python train.py --num_attention_heads=2 --num_key_value_heads=1 --norm="rmsnorm" --positions="rope" --bias="none" --parallel_block=false --beta2=0.99 --max_seq_len=512
Each number is 500 + 50 x the weight over its row's rms, rounded and kept within 0 to 999. Layers, rows and columns count from 0. Numbers have three digits each. The size before them is the row's rms in percent of the matrix's.

# layer 4 attention query, 64x64, rms 0.25, rows 7-31,39-63, columns 0-63
095:503412473555447561535408523491456525502399556447536587462497591498505559430472392495524465516519485446462508493430571439527496470565500525588509470491416527426513489526440603528540496525434456
085:488542489550458489516473495539494479475516366581519425652422486528514481470501551476486543513522546581428460537490423466451521500432374466477440492511456519500587471405469506452491540469518554
116:476467504556483620472402514495408489516461444521495555473393403501469465490465499478547469551552546532421544503451455570462539512452475427516570542548485462483598478413513433487541535422466555
107:564527531475448493543576450535570494459447456502507491515503466527477485569410499444558448530408591584429444594553489574511524415525468442431496486520525489552464466560447515487421566600533504
101:499500501657473558534530532546404420554500451456477468546494418490474505526443428529535530605520488544519443453499551511439516531479551559477560490499493499497454439492564556524498547492646571
107:504558540478383447508607415540538579489551462504445459469514534578483531557407540459552437490497533496448514554542496528525503410469491382456485517491560471554502471525478600432460573501545526
099:501459476520397597569518507444579428493449578459452536441544529504529485504439513488525450497489532437403524481475452506579598462557574454573590518416452410521518522491460496415488469513509487
100:480371442519524543532467492496460442489444505601471594522506360421469503477467580480490499549496491508496444443529673513505496510431552553498543444523454438482489505514518508498473490418495510
108:556461570528434517416541410423544567473568496546529480548508454551563518513469590478449528488479530561387592472444488489511500477529516419442568525446504415471548508445473524546441405455519469
085:531411461531516549488500512480447391502469497584505512463448412559534447504538545473501499528459436595486471470294462494571499534540498525459478532536453478464556577492510491508467447449566500
092:479467454453457481498486464537512506501528483450466316545526602424519586558544456504464513504518503516522545542583538457465527545587488539485462486607467518571441452512529439462537569558571518
089:511492445556547522499522445524483558486594379453491519557338451456457496568433597524470487440499544539520479518466436526421511478429436462484520538516466545475402508485485563468493535446550540
096:464585554417454478504492456495651482498516514514416431536533563479552559546557566447468539541415495557495592592522582479465541513545465493489464507487491548535437471542536433527462535585456517
093:484461577439536478514471477452521489456502504512456419495543513506507538543534604453470504450539524521433580506432550454544451587547530422417583534433457505578532481486530455426507371449411500
110:513589541438473368410535533444561509517554424485417416558536530478564385540523566501466506472497482470539451523494516506447511469459474505586494426457443519499560567554531444548472487528499576
096:517665523490471447506553433522550454532572403583508485578477446471543491512514613486445557477475527534468536507549514519449528435449500412485537506522462510392546473475518416561538460498488539
102:498388495508512602524409558441414532551520593548549606490517526441532443500462424515529460452502531441561463465472493545460514543401540523511513510531495583563565543429461490505521531481421545
096:539457502551577607457475448639509511542486494471488540514510413522507534536472624489573487479541462419497462459534587525565538504458515492586517476456469465529541445459497522446619477441555492
101:507552530489547509530499443460508553512519465570400472579474487570567537518507486481504489516569623583394519478518530554616430458535505467471591512606495495486447492423542488503462518439448559
083:528494511489442523593543464419484493532523486535502530521598517488504492487504527490451389343366515556562530469442491485494468551526570544481584580548485474515522489532482469507594413458510536
093:474307411498501532430504546551433536501522515520565647449455475482399511514481542471517475532500482511508463477435526488552495549458542555525505485539500388551541506514494586512509507474514453
076:469473530551543401472501454472430455479522491480559480569499447463563543534453473538520523490501513523558496462509474516520516518527506599567556554357415604527546425414473529603487484487430428
080:520474512450522498535537539579534482529580512541472508563471503461519371431492567510460529530437481519450504500522494403491500498576490486489343560488466589506426618460525526540551475457563434
077:491454518513541455535545436437510522488549499502540436424492480534456447574464451507479542479515401433481579488504435422493530484565522485583470585483535426435363478558522574423489410475507546
093:441533486556535555462478591455353408498475415527507438534452507434553514463502455533536507485502506488492452420536569425494412537401435539504521461454427524548564519548520438523491548478535447
121:538553530464426403518511470534565575587477508520502362471543505559460601538530570474472510438479511417439597498565506571473514474541556457463451557480569501480470559523537428483520450518546495
113:583514469418521441597521442601533503501434513559493513528484546548525521522479520457504393472451517487512522514483486478523536456661463433524523533422399428497451520486513494501503427569592470
080:493540515573450611505537491559471494559411451498482513497398421496495423529481547509505402522598466457421560474488507540502491471488491476523579527555492416500575423413542503447494564404491512
080:586428519460482472566533416500526497459454529515475544408532459539489424575442490398546504495444527501497520523433413474507615500530463421523560481519432444504598498486429426456483420533466478
134:454519549553533563490487584509488534511559524426474566545541550442554494452536500576513567492533485447584502464581581546505472522442481622539456536436558514556466415444556491595488583447513506
095:531504433467534454530494567561486417414554446539477514522539395525508468485511504463569540546521475634479444529434529577598499461498393535508551437547478518510511583497447427557504579493474499
115:488447498501458508550454516470491485512536515613452524473436427454495536482433502468516375524423506615529479492521547508515458436513552416414465520608545484506481474503496554407437515383558505
116:550493499485533399498541533605521545477556479533439552391451488521525503582460503522485496502426482482488417561489505541555509418613488556454470490505594519573450536596438536511584523503571517
108:504554515565433553516527478499500488615391514431545437512462610558426559452572521512479466498570416448510575504524536549464470409590522507525509566424512505540415499496566482529499482460475511
081:453528436518420643473503495486499557423575484582507462548488383521528546478531543510498432526517482540466493521471631538520479491451530457491453489540416512496568475552461518518437534510457624
083:484410513556531520465496569527522457501374501481570509395513498414396444414469412512433473427520425483579548542603510439475462498491498549484412495495527475521577454481530489483479519501498540
100:488437494582615556458507495545449451512526446418557432490579395482464500521509505483579588540485536514505433517450487564510426491480434541495474419549454479510501474488482420521551442611504422
106:487494489600485528490413518426414498546512471423519424479547503477477466550496464536599474503500493474540548501510551496396436508503540563481567519459458439568489365547524413495438512424467587
097:480447525560494471523454578602490403517467411554481603560483505485528515461515510523500420449489505582443434474570468572425493416460446582492442472520530527536539530465565480472522615475534532
093:471438505485570493514404509480488465423514410484491496540512371339498449486424422494507584545496489541491433474497498491499503555485451561462539463465446482514580418478453437481416544515535513
096:475457525449516508513459496501547568492396514398538447514539542547532554532503399469478407476523496616495470480540494457560530571493479409554431540507590567545457533452499540359503512499510490
082:527498418573424457418493386501538443496500620473517437542454478607448570484519504506467458450547464507411545420507492492514562414463521428445514502556474510439515514547493572529482499429481552
087:536504492434481614539469523578421430482529448530491540513521572526394517501421447503481526495540518512395494508459417408583450507621574479463497457464410505504467505536483520558574470495521506
092:508413500524482553477432595431485527478519590494562516454623531456505472403487430550510537577484419379480528486525441449489484554531538531554529490439513462506437460523517418528443545514460438
128:530414594465573469478506405537595531520425500554507513525513461462428468522438579431492496537500538599423501477459515501444583462471462452451549565588543564548538479413514533523496460484468441
111:536538410502450444531487402495508590500564421523545412474516530533462530615525579480491475391388471511524468485501588447500472480518463506401498432534432495511481534547459502467573457549492480
119:454555482456417614520496567435545537517532517534390502508491524540505508487590489507507370434479464501476572494419536489511479564535561465530556560461582482533403586515577550459515502466523473
102:463485581419584361503506543443556518423653515610526510411548446507515506534537493486439553429507493477508434526566510522482499523456543519587490499558493560500490497555464455482496536526498527
086:528568496483486608515494477465464528516492484454514502652510481460487470539487464475586612536531633508455457534475539587486489511462411452486479508618459558587486478436489469539522545540504486
115:493546566592497420546564365472484390465499469482481546582557502539501458474473507487488370520469527515509424457478519539435558529464450507509513516469424541488527443447506443431527483523502619
# layer 4 attention key, 32x64, rms 0.224, rows 7-31, columns 0-63
083:440628496467470467468547498556525548469458508581480452499514562488452514469482517511489437552410501551448623538378475438511547458474538379532408517466571529522428527510471478488521486500568505
099:436566594485487495392519535443528517572590484480519506492497527460459532578537583580426481478552535522460483428553570442543448486418535455556448508525482606526507526521584418544547520529496546
126:439516562588454510456555511464542503588464578427520554480511566487553510432541513627408521500518446482567530444526559473556449463524574598476530516435492522534486564473576516575508568522459496
120:590469451532507498533442529529455493407427548487458518498499466521451476501457410461569522450471500474473477570532385447545563513566463480482524471431594419466490515537398590461416517483471419
111:537450498586443548508483457515429475415404471598545483523491484445494470483438484375513506483522491462443482553524430540509535571488459526531527504420406358479494416459475493477540464495538435
110:576358499494535451562463476491589509470466524539472491492469442502482452490441402397538523483442540503452425593546420481485575462505535535550513453590562438549518439569441474456509496488490499
114:498520481453477548589505463556458521493389449522481565487500412526413456525478414438544457509445544492477471546409517496481527465544443388446506503485584427608488440520496543527526516439515595
089:467538581417520553448454551434526542471420578472473479500497575499539496433537524561514452495503448449600460488479421525491514532534550460444424446482411473531521526494550476576369563440559518
091:387602469509481459551444508554504483518482570491551435423423526484508579462503461564480424585523548477451559520475489540531498435534511540570472519508395404501485420416494467477513466565455441
078:457503414576428561549430549625475423528494456561531510475487568468520468514529444515561487502477405475507543513557540567526437595516488561439585396572490499456487495524499487441505537470437537
084:462486507484422526533530557479445546508518556497533429432468410568509482424541495622505479601570461438500532511420530597493487512509525484565493527417526564443382553487515480463498559527435449
091:485454525501496418497569498522491535472473502474442437425520507441389536458505533443516534548441506465553519533554559493443480484471442558526442507494439514573470432397513454510553464665442589
096:482510469409622481396521527482508536479415487430522506513553523500450445545523454543466423541504398459526470501386538492509489479515495504430422533482595569501566550562535526539454501510487390
098:426565481538426543526493572532520382524477501437377514547440480469549508399463420574477546563509578522482515512442465501528539484505451516458560454439544454431441537449501492547488588451535538
092:487476473450517440444462509598438465490453553568596556507527443493504555498475461534468467447488462508496430415477558541476449486431572591484392509549425642482545516558517545554522534510533512
095:546472493385549448522481469378530625443491519529494500510512507517590501497452502500520492538407455544500506484474517471431543380481454427445461496592484512587410486515487613479539501496511511
098:439455481560539566484456525513447483533490543463481500435494520533467591443525505578553560520611523443489568432529440454509471552477519579518516523415486496465481456444489377409560495574407452
085:449444437465427437542496551515561506462496518508508515523498550542458488420568446482534607595626490488490487508507453435503456517554465527533442450470587433387457534490562504547536518495610466
080:533505539575475511621541454497505548576482429481419591577485521485489502501493546531557504536405555458553592499536489520505479479515501558441497555443414366580426445509496435543469482498520506
093:486416515447545480375413496522485469506446597555519453472498434418476451509495425535521550590518581495454449462433420506524515522455543548382492478508401497452526493529498538587490472520494459
095:459486420483496427447522518483542465461616506489516481471573557473506455610507531516451512534423516489548401505541470422549387513452453593544503467541518612538494538572478532506571474513512426
099:484457501480427546543418564415466475483488563435501498454492499418506431381571482506486450550522550471503501569513400557564499503487591472448517523484521443495605429452524541468398550489526445
097:558526470462404427465503480502573558459498414484525540496425457467468559581462517408558426417423441484471454517527428479495514504409505423509568478557610528482488471548466551536542481480543440
101:490549476507471485520538550537500510454551464518439421568526562445511428443466428544507432557472589585494535483485534582469534433518471532433485465510502522544531449395498463565403622484447582
083:551611494553571459515448459510472469433430484443502588484498472518448497470482532464475449532394550530484471444408587482525485501498519554629463491417412513445471495537561475472516424449455554
# layer 4 attention value, 32x64, rms 0.171, rows 0-31, columns 0-63
080:494531461498447444536475487519557572527591427431504433461448470472551620554468532474526553438528528434545449443573556522403487494553495449537481449526465523448445539527510600574528514509605470
077:468588518531439534486476519527461508571542472472543466414413558478626492462568555491593508530497527548400460574463475458428556536439559503489583501506527528481562464533494542535600503573546524
088:493506428540508434528520468446478372486470450448510518496537539477529437404474509545469611578518495390547540503482497498478482532511484558443430488420442516528472444440465638454468484553550448
103:504452604466446465487536490552577559499510517540437522461579547546547470544498429468562510571548484455554535545411439491597497527542526532564604526534371457491525509435518518491494499541405467
096:452418449574582585455536402518404542497521383590510440475577496452537582537446522461491442398498510506541509490526513508533502471545513465453483507481490515519482443453510562622551535496522474
103:491559408473521455446361519533473541549454562523445548486491385474476574481514357464483513552504433522501523536555480488412547403396523535522506505473496495454490507503474550463491495417485467
114:498416464565506559558467495484555451522469570520473588443444466533535512485475388556463414473471443466540556537549473557454479461636596543479510565482422399485496491539469484515450487451503536
101:517430559519575511471446549460474415553380432432429487462459466434423476521423486528489466472503516590602573530509495423568532543483580579491527504489476433418552494557515475517480521500469502
096:494504482479548427485459508540595449500555596462447570448465456556498489557543542522457529500471477463504506551572491453473475525512539585584447566611429472501581554493450499540541474403599435
104:454448524537458440569474445487511480448586491583442593508426530471539563468491527478476470423523406523528475521606524438474574510584472520511510582497558430536466443475527590441572529461562514
103:557467607478479553509540492412519426528508437515524496477477487517545416468461560493448492482479540566568540515457608405476461441476506543523418539525517525562552612478510371493555497523431535
119:503482549470600456525485439510582504503511532559468482585491543466432498505502454451494504558455527567450508440429531412363475504480478440511437505560531467526431486523507470495550460501564666
097:488564436547379493521458544502454459486501547474538557577508537563403594579532474507558551471440447466526522471564505529415473474522472495450520521531466530535472476470481462524636460519603415
094:483579506565414512470551512465514587492568499495482525475580568421543601569487530515524421458511534448488508448462576479520611489561555408533532544512478510527464508483468485376502512420552559
101:475416491508535474539440529445402570534567454546535525493478588451524526523549464507453480420403494454565435527571567468526463442473450538548580448547437607558567512544505527530559488531540540
095:462491494455524478502539537472501402545430441522362437509420479520537432490491502502449496476512463497518601572437478479505488476540451407556583513419474520481506601540498439426485538531443394
093:499518475456555563531494561492550529502521417455480511464579541550537438452528439529485419558470525480490480552431567573522445481495447470396540471560452492519470442505460470463520434381362432
094:506447475451487484502522526452655596476616453484577520603544531557539430504504475497504544549477517542488431499539499546434534551472476503564532511444576547445491478455478502466480543526635512
096:521573550498416474451511480425531500493431567581445492472445540496522481505446505537508440543442426480599475454458450487547572508472528510444571492462405486559455362511492572501471492473576413
123:511487623521459437475587459488488481508453521466481480478501580496456457489525480461490476545519496467582562548490452445572466509465491468579519531463622488554466411542502465573360520560403463
108:544523503569473569476467517511432413497458404481505573513445434574433509467577431465496459524506476455439454513393431536530481536495470527519592494548562525422535503471482637425478499480551538
083:518530496542567508418498521543414551464522477422506489507520453501555393547482413507515440450497461467511428466484506507399571484416458593566381524518576529498439546459509415516520511562511556
088:521401452474455491506502547495456500562434552530469459555486548492400391386506431479536559574477528570512483512472487451532423523458407409481394493531586476509497467455535493500546438525548516
114:469414558455435532441541477478497450537507483458454586554630456427584422554498466498516460430540557413498443491478444508536504557447489543518552446516485619485536429505495474566570486493489543
102:487404565534419484462374540514445471537551496543493365467478535498555485501471507513518451535449553442417487555531496514535434537525480527560393485469487527470581415528546426470538542525418485
100:471472542544490465493522500539489626573519410484424574542489567434534451620499540504513439505479623568514487484442489435414558493517457515513498474470501435500504489423485475455415446435437533
097:516438482503433503442565412474559488522379514352434455432571532515445483409457484524516457477518473438429519457439497520524555474570531492571518511515468512563543527480505515545431469484397470
114:495438381483495429492460555494492474485470464556548583482484503402484526594506506484491589496451473516438488419425538442367451508402443545514434489599465486448564446463495511510477516521511505
101:506597539471445403543488483541465493479523526610456519432576447539369433543510509473486567493488488450495480479539434473497495526466564438590400540430480520417561469516528554527458531561471534
106:528456592582466498510568511465538546417577566431457581527492469492465458386502499487490517414477510528555565531476554541513504483576508522482573511330422502529453457453485455512458506471470487
093:507418588576465437517501426540620578509556577456475441487562552482537467523499546556493426462492488495419520473611457608507512454486463421454560533552471529559432483464496484468460487474519482
100:488380558438515475500470518501493587546480521514598507527467510456459513567594429450546525576525527424404485531563423462419530508481499504373427499475508443405509476492490528488536494495557444
# layer 4 attention output (transposed), 64x64, rms 0.219, rows 0-63, columns 0-63
085:504442570531458400423494483460424488493631447477546452483498471437509526571552474505511555487463553515479491555600478390495504526442552578548463474545523554453558516524473457497554496567397453
091:403602551548432477494452443451542540521498492529513471493501472477518490553477588604597636535501493549465488536552436451534423572517466431544489514492518570513454463457525478479554579513514583
098:501477531517487526496496518531440496550390482397477492488492562549537477471517490669495544393483509526469489368485545478465566499447537491524499484400500460510513565427425529493430555502514424
088:588581475405400568497475503445480490466499448511478491380544550467566553481461492359551406515506513508451534579470481467486482593491516525575500467432524468437422509508459481463446494492506513
110:426515394563427567542584473528558474521535462509542564546500540464498562522525547478475445453416525539520481528549539453581451474575490585574499448474459534467496623519431481538589453500477453
100:596483501469534469485483560580509595527470552467570473525495449476493470583468501420482516564541500445506344537586422494511581529438475505602499536525478562512416445500463554537478551493466487
105:517409456493441490447505581493418481468524447451530468500476476565439396490469490474499485531514502426565552523500458506524628469605558505510466528444468456532574580495531615545497517454529599
100:452589495505518546508478553545546434474483500460393499562451513414412521484570529516531506593554472443551516502532441404497620486533511501506534523509466463561462522626492437510420488439530557
097:508559487492465394496513505518554463472474446461485399478510471538502465504448546591418530596590511411516505482372530543540436508499399498512510427546574471534521450548486590483450502526463558
096:481428522531448505489634525475475480448507532568554526529405487541476506558486546533560478503507534471553422460553561433510549498505534531513500527479511496483547614511369570468460573390582475
112:509504480465488536547575510488515453537430437467429535511448482486637524481486470536429495576457465610513520497483546586417495430527506501445518538596525489544435472515481467597543449500594591
122:486403508479482525541449449599436494451535459533556572522547470501462495502418486445515526605445586529537456422472558512573453484487526530403440522590515619508521493511438522575469477460545513
107:467479513471500452540463603426450529510484508472611433499525550571488428503461427519507490568491550525476511388485577444529533414428494473542511452502447497500591499538605539425570491571554511
097:452560465521530520497499533568470513453528482521506555549497450372535445585433369455498538500486420457474412493510471459476464534477508521484505495462390473432598490440462595451553540519461566
115:456490564523456466411482499522513472430468541585527483507440558569548518527439528521490381466513493590480388512537538563474456405465414579490554486474509591517542544532582475474574498548492464
110:484512571489441489531515493433465456482428603477439580465466501434468419484459517455458445479551475468539459563481512548394541446479551401449523513548483526528500433489325438482521523518487521
123:590478494501549507526475493561506534531425509458559456477476512474502405512385396429504344448447462520433552603431572550486523508499504445442498533468519474581492485460517510496564482483526455
096:595491567567518448507452514397453545522493539425435532479528426494525631453549416582422510463525540555463461507515481509374479524490544496399484475507550528495512472514545531574486552526449516
100:476423499435452635531424523470433484588415483510539488498433525503417533509483465434553503504527471516505551441534503447462493469517467470611603444449393452449520486455540488551478540466478433
117:490524457454506625494546462457501519415511597512424637417505505571494596466527545452521481506528504520446520492494504560594478494588525443476519455539602400456492505502505435464524514469486513
095:532608523575479515376480508451600501417561536527481521470479558551457474519567459442509534509591522579525502547463475545520483520429518491490568450465558476406559489533435617527532444518497488
084:556535605511451436442509514507620567452450533459472541576507390552577572466545535461502495524392519505487533437546491464503527564470485559493530500582487463428526492459560482565469561529509577
099:557442505549542539536493595552421531437562625491502465502495519531499535456469557477537441569585538551504528453498530575498510435504503460534503479563563492519397540516463458571517505612605452
119:511503583451494547524548491439578390458521483454449531550520540483599537478544476538490503373513577455486541533505451497552439489458424552558556408504470580379502475526520495541544565501456508
106:512460556487410558536628546527497464516523514547448475508495457474609467551544582496473468529517445479474538497495463503538473424462396439520500582518548413518472468525568406549546484564401455
100:519395550467485430571483452542499544495562464558474548603413467469541461582488487492501405558503456421540468592518500480497512566511508559453563442552500484576548530477536488500574537452418580
091:562524473478491475423552491404528528410518531445517561438554497465564484445480521470569433526538436458429591441479427470458484527521529563499621552447507428546565478421497498567410466491496511
120:418363475474568448508492501478486513536518459507502380562443409558486530563450478480487493540560469494416425495538496521465487526489482584445478458506543592477464492534457561555525454564496377
108:470461514430440532502607567515507538517576504521371512428532445459484583486501522456462510525481504534454504478512405556509451530424489499556438437502534499497502479615467562436401581537452560
094:519526475500462507531595543503439531525449569507394554508436506488507468465592430483517434460522518441507469527495572514390527582519553431535485562516508476520657496499604551531502503469580503
081:457408512448502459504494416588494583521523585437554502572503496545583423415485446483503503504504433440461586557488471449529489558459539433528550563444509517419592545456561506506429449511477506
109:465484535495428432613458494483518573489551525544525478489583478493550504586511503506508565449592461434482497610586511449599473505500453515469505543527474520543456547603564560419427530545474543
087:569469454551498551494473515629488558464392598482456575560509430548552479452501499449537433467459515511490462439432544505537498493489453515427449516503472492539539589440458569490444564385499530
098:561455511488605483467511534506524449498523487513501506526552542511448473427468392465406425438552442426526570469454574532534563398460579544503518514512487442460500510564464541443408400499510441
084:440572442454570464503504550457570510481547533571514430508494408476520584587520456502545420516440480468485451506566486520494391490559434557528540530541427544470521477581597489580528416525496520
085:431615450562604524438472429503534416505485499499407465574490430527460481477501535492529516488545509556503466455463607577531499383426542440443529525496549508516446486537566487539589503512531477
085:469514577400561444434451640457487513506464576486513421436474454491559430465485476505498544558568507466534470411449494511451538500445555429482457517515509523559527484500613537407498497470573530
115:344485521527549536442505449488559459473517454560571496589546528461557506492495526501521545470509551567446543397459580428501457494571489510445476484465469550473595565487541532420559424515547532
103:459596490461580441537437485467563565511506482556553509546598517417539473515425500471495586494519586515494396487540574487469380531394452526481519475509472592474499468482531442469492470534481441
101:473466489508472419513537552478500580592520462539549434434534501590635515523532514538470545467422459539438448493485496523465394527391449504537426477509492518461518465432545550463580460552432474
121:446496512531578633493421547494519563550510514561503539535477479480445456521491471338551516448424540560433424497567475457492514510477579554482524585437428503473473554475476457428520499518539512
094:516523446531551558497368458580564538509472592525431467488560488408466415438429445392559504446467528510534587575488463544500535475531554487464499523529471465514489456479459430547486441579500496
090:501469534565499458455393587579570515431566606566564562567502549499457513438551500506576501474535473502505484508522431529515470542460443460530526481445537465465528440490494496444487576520428361
082:407579401577503476485521459447567488539465504527452494544433497567571565552558508564492398349529452474514543512540556456471528516441533451506581470473511445526547514441431462509516493531474460
082:500603431483526567415523538545544485463481484499441475492426440417550424445537538515501567459622448459523503475465394535475522558585478504501517467484578489452418492435518525525434529412466520
108:537435518516494473592517479475548511594519493443471485435504522568478470426548574514544400509519528561513605596474509557457544449459552549470546536568592487613477465520504409544487520498484431
090:479507462485537557526470420499527539540543479484462511525557432508469511555479495368497587591589497464489545466499476440523563600498518505518451566506485389457446439482366460525452511443434478
088:507461411483556536413507536546497548482517452511541458607538480457564551508504502518549557554416525555506448351481513433578455560453428528541530453547514482471445489512601524545528490541570551
108:452504455501506515499531553458462427508548472533483523493536439487490644496530569504475632522526447496524436380547432478488431508485531562585495423488432552405576529529502521471453514565529542
102:443511451513494535520483401520532434495425479577433476379487564501413421496437527436591469499500484441471558564509476457603504439486528478562501499537497388550539507467505487430435493447507446
087:513486422538559466520521483576455447412584481488484567506535474516510505537493489580458449401441475518430445579515530508466483446527553546401425613549568561491604546439467492514501470470505549
109:503511493493522534526551437539544407533420459483503519630475475380640487499409462621509474419457496517503485465497531484458504469461430508527548488447387545543525492501517452483525471457507537
099:492426435463439439486536515510478482514476531463545414444589474482495589442468538516525472473455466445539527404492480514447500449561556492527338497532430559527459465573505401547452547510494430
086:440498497509519520552501600493492422517648461507497462423501624424427480531583527490495578580470523501456546506499444538550422450518455458539502506385470573515466488525530548475541470482495454
100:504569493421475468465515420454497426525397423528456518427481469514469509501515478603431575429410450474511467451405473459500438547530528518438500500512490570461598414508485562508461466441436476
100:439552424498535474540503560503391509510476545603527420403450514554458546513487499507454563601536384551481495513519504479437436493492480416411436492469541475565473456503479484426473420532502453
095:525539473495578497478489533430516575511504423436539482450535540575423532418519448437556555462532445481540520500493570530498572566478608528574503443508460571411436527516496585397435506508522464
107:454558486512494545434469590496477372542422538425485449423544548550482580442441510506489543441430445526414591500495544504486482414463540501568499562427503538506470439505449492566515501530579471
110:403453476497559499535440509586502454578442454511493483571396499553479528483497485614491523474444567553538440483505556565486450560489455438423417490600523606532541499560481470465545500480489543
080:518602486487496504415487599583498531517539523469483528467529613490644517455594487497462524413444530545572555569527506542540500516500459475586532591452439487469480469492571570503519482492512531
099:507468516576475520481403402487522559458484527455577542497476525540509479566543489519453525469546504541532469600435575514440581483536499541466588516570503515423554568460440443532564395460506407
096:465547480480470519495459447522551453451499489496553491498548460509583473569479561547429479513542525563470474492510425391586498466542437515453531427496552521509386531479334411446503465488431499
103:485555501575495614590470476421489458527445439524470580457413494417384475544412458449491500517484543530530469539454543531380533506519533516512495483553504453582481515463467491498557552425549548
089:544634448515553505396553455518472429473455496429514457470461473540410488414458516468484538528448548489516497391478510560512516485508530473578466522473470492411511430413445574554474396483507510
# layer 4 MLP gate, 192x64, rms 0.249, rows 0-14, columns 0-63
098:462464577552513449482556440441373545549498491451442507505478486505511539517510475465433506523577485570505456484494537574529411663617448498481391478436534504558464529493490533511526483529494479
109:551525584530575515358488474534418556495440535546436498418479431446530498473549473532596524520586487570452498482510536519510559613563471424444518522485550517503520488382497459502512522538495499
089:465531471547510533521559525467463621529543515471526548526545471509516506546477426444517519490520529413547584514525581443449497455471559388466519501517442375476556586477560548463546507480373469
084:455440454534385436487623562537591518476501448439553576508523534530540524524450540544420536512567506525509598472521516507504537485491525529550479515411513647543436471472487519494533439552530522
098:526390442503501491482533485464494489505557446517588502583526446473553483448495531441453383484506531521568547476547550506431559605517571614532448493511446506441545516572534441485449560581547509
100:500470476498426532468453548508501516474581521599505530419435491554386499466494444485476504513476443442495524428464518396569577489438489478494408562504525550496432492472542462542568551395409550
108:418545456367501525559468531405505482452480474518550570454578413511564580458440546515452480521515574480479469436568482499498413518534508531474598501544416501545495551533511431493454421464474468
103:439635493527543603493420503433459473484486486489507541519463485562456465532571524524431453438554484472549496520547517395503609482502501522555456540496580448550481555634515460450486508501531559
105:351539517499534518400541441402396460439428497450453519536466463513543472597517574526493458450503467495554470506579504506528475573539523446513606456512505526505478555476425484506539528535436462
084:455536536479454590503503502475530526492505472484512447592407601562415440407431504515478460459541546533579487429473488472501574538497598519499496437479545459589565519444466461381497507489523447
103:436496475492486611494508494425550544562508587483533472535471534566549456501460564464425512471532365453479469544455576568478403472499435453537485543459513596469600498473480491414498513558494541
109:430432475557567601505469465510524521476439516577538414463436470532501536510492508516475490656586502429472552478577447480442558481586475535568453512507464481505505590465520456507483544598491524
111:464473554602449470506589512486522508552460560464479537524557518447578469504569515442415465483550480613595537526447470499461501499537532463467520488486491405444436457537554492446626546508530409
099:482484552535530487531439449493519562504477484496521450507454480520587629551509439524514514548523504489474469506536523543410464592573551573617456433516577481577608515580548494528452489438445548
108:470458506512508479413572531454581516514494455503588456522432535562545380504605509467488466432456554508507442445582549534433459551488540564482607479539513464490502408508468510558450571522519434
# layer 4 MLP up, 192x64, rms 0.237, rows 0-13, columns 0-63
106:535531490419474523491510508490528499503544527481392555487481571529452600413488450541472502473507488550512498512516503567544466418510505436494493481415370419532513477418469453384606455414495497
093:478548494372500496591537495518484532428514428466471587567491481473564430525506532551486456438522533515542396504453462512430404588504493498519646490462503434545494548451519467500496543535446448
089:446502488536500533518565497439458536472544550447541601460500555536478601531473498417451474568485547447525517540536485544528493510509497492468472415557420374565539585444482443517555432449390539
089:475496602520486507569387490542505456452448518438434486452451424562523477515482469505436513458514421511534520365478508458611554450518514501507397507514458523571475586531448446523544486559564496
098:565443533602490527545523524534517539577542464418520484504541369524477513506507559433377457443464532533560532470595521531506480510421462473515409505522487479523439619557549448515523550472516513
105:536516529509479520422482525513535379513548556567505527472499545522425459433533518506527533538488497517551594409425475433421458593550481439474462477471570464605483469590384504549538489491465502
104:432496528513476405492608517545586482419600533453611537453486545485515523456516568461485560491554557438480500459442403467525527486546503550436537487461380468532489481441534543531572545495484483
086:469617505522499542520505470439531389526451479519450542544483486471515522558463579501434581528504401486580532535453426512580572495490500530494536586462480514501393572532492466452434454524566586
104:637574539459539546450480551469477526526418524567446416388484458534514455530473453419515427532564470493427606553533511491454467501476463538512510533424527576506506493496564519485576570500545513
087:484448429485509439516480449532550452478563424457469495522499570474479576414465453436411585540412484444468525475460464451431495476448472467482453595571551577493462496521548528507465513438367503
098:545532579515644462534428549575505469436490499409528521483490491424450460592626508541477530422470522489472500554518508544502475528491457491413470558462469452460501541465452523563545516597481433
113:494554564543494449548597565542488475465577511445521614498514477481502471538490561468525475434531515449498519519574502481470517455571565586397474477414483525470463583509510492632601504571512503
104:528524476498443475454482552537510402433561480420555525436545557492489468484467500532507398523487418476535549484493438476574457439528510519412512505631466492452406532399505484470550546536517607
098:449527610460513526551439481430564430467574467529514434434625427547444464507518532537527553424493457591477494491479425457515503412539540534517402551552477498492535482477518596445486509453483512
# layer 4 MLP down (transposed), 192x64, rms 0.217, rows 0-13, columns 0-63
114:485507388407509531506477446481482464581433577424496537477515491492466490500468500391491561532493493602578562401464459548473484526469430532473479446523580418509473522511499432603478565544522549
097:597518493499438601495504461399533436541435421410512395440519478510497528459419510469533526544489540414459540572475456546542487429508537616508480493460470452554529438517506517542540537454545449
088:608531511491494512482516534548531532454485560447498549526577536535449493374544488525445416535517514545396498689498452540479506508517520515469405478487524599530477474524498457485503510460576530
104:473465565534412467475413525353481465479393515422496469523498433527517539501462507454478498537486580520497503508542554553557402532520545496549514484457390449537482593556498421473515431549532518
106:437518517515432500419366452561521524404537543458480517518512608521469499519472370552473571500540567531450526505531561524554495431563391496565499496466487471518597461486472512536512441534505506
114:534576455551496479568531517535455551457639442554484580481520528501559476526514468590533459439442521474529515395534555435526529427529459509460567539460488460478509460446419551432535521596567511
109:513511540406443508551496471488427468622418444490527464557549495468477519499577521577477413491507451555474513411584457445548487527485572503494413455553466483542413497529439408539549429534504507
086:500488498500515479514453645500531454474471423550472547478471511518522637460560514445423426449600493472431566437429542446551520586476446558441507519562499468439534492444477502503479493537527425
107:555445516431499562416505428573520464516463529456478422490460526533475503521378518385522486490529448434556487436431488532487488475574533482536502462428477532532596489568608474513471575418465493
079:525446560402450512469493633476473509496517516585520445422454471487486400446466448639513482467523476518507483442579498447565522467511430488478509498471468539529528496392564551458433485562535460
098:582474564473530545598517492578426435450473468415559449564552517548468500522520498526520487497512452532537376529458520488439529468499472555535642546515452487551455505543441439534507580496504592
108:545403469516485504477540476466492362550453500391456446515518471492545463506517420396479532446456489547581478466491534502625539561495450543524440441396427485516486589498511491476527464474510527
100:469503534434512500411526592419536479544406442431427525455459450527543456527608455552485458469525524523463523464499503589463513490401488575506484500517487482470454541550505594546631442470538505
101:554560443531489515529394461422520441470570581431518452523594487441488538514415416458487443474496434448513547537565462556493454550476545473545412510599433492568539487498503499478452587509539493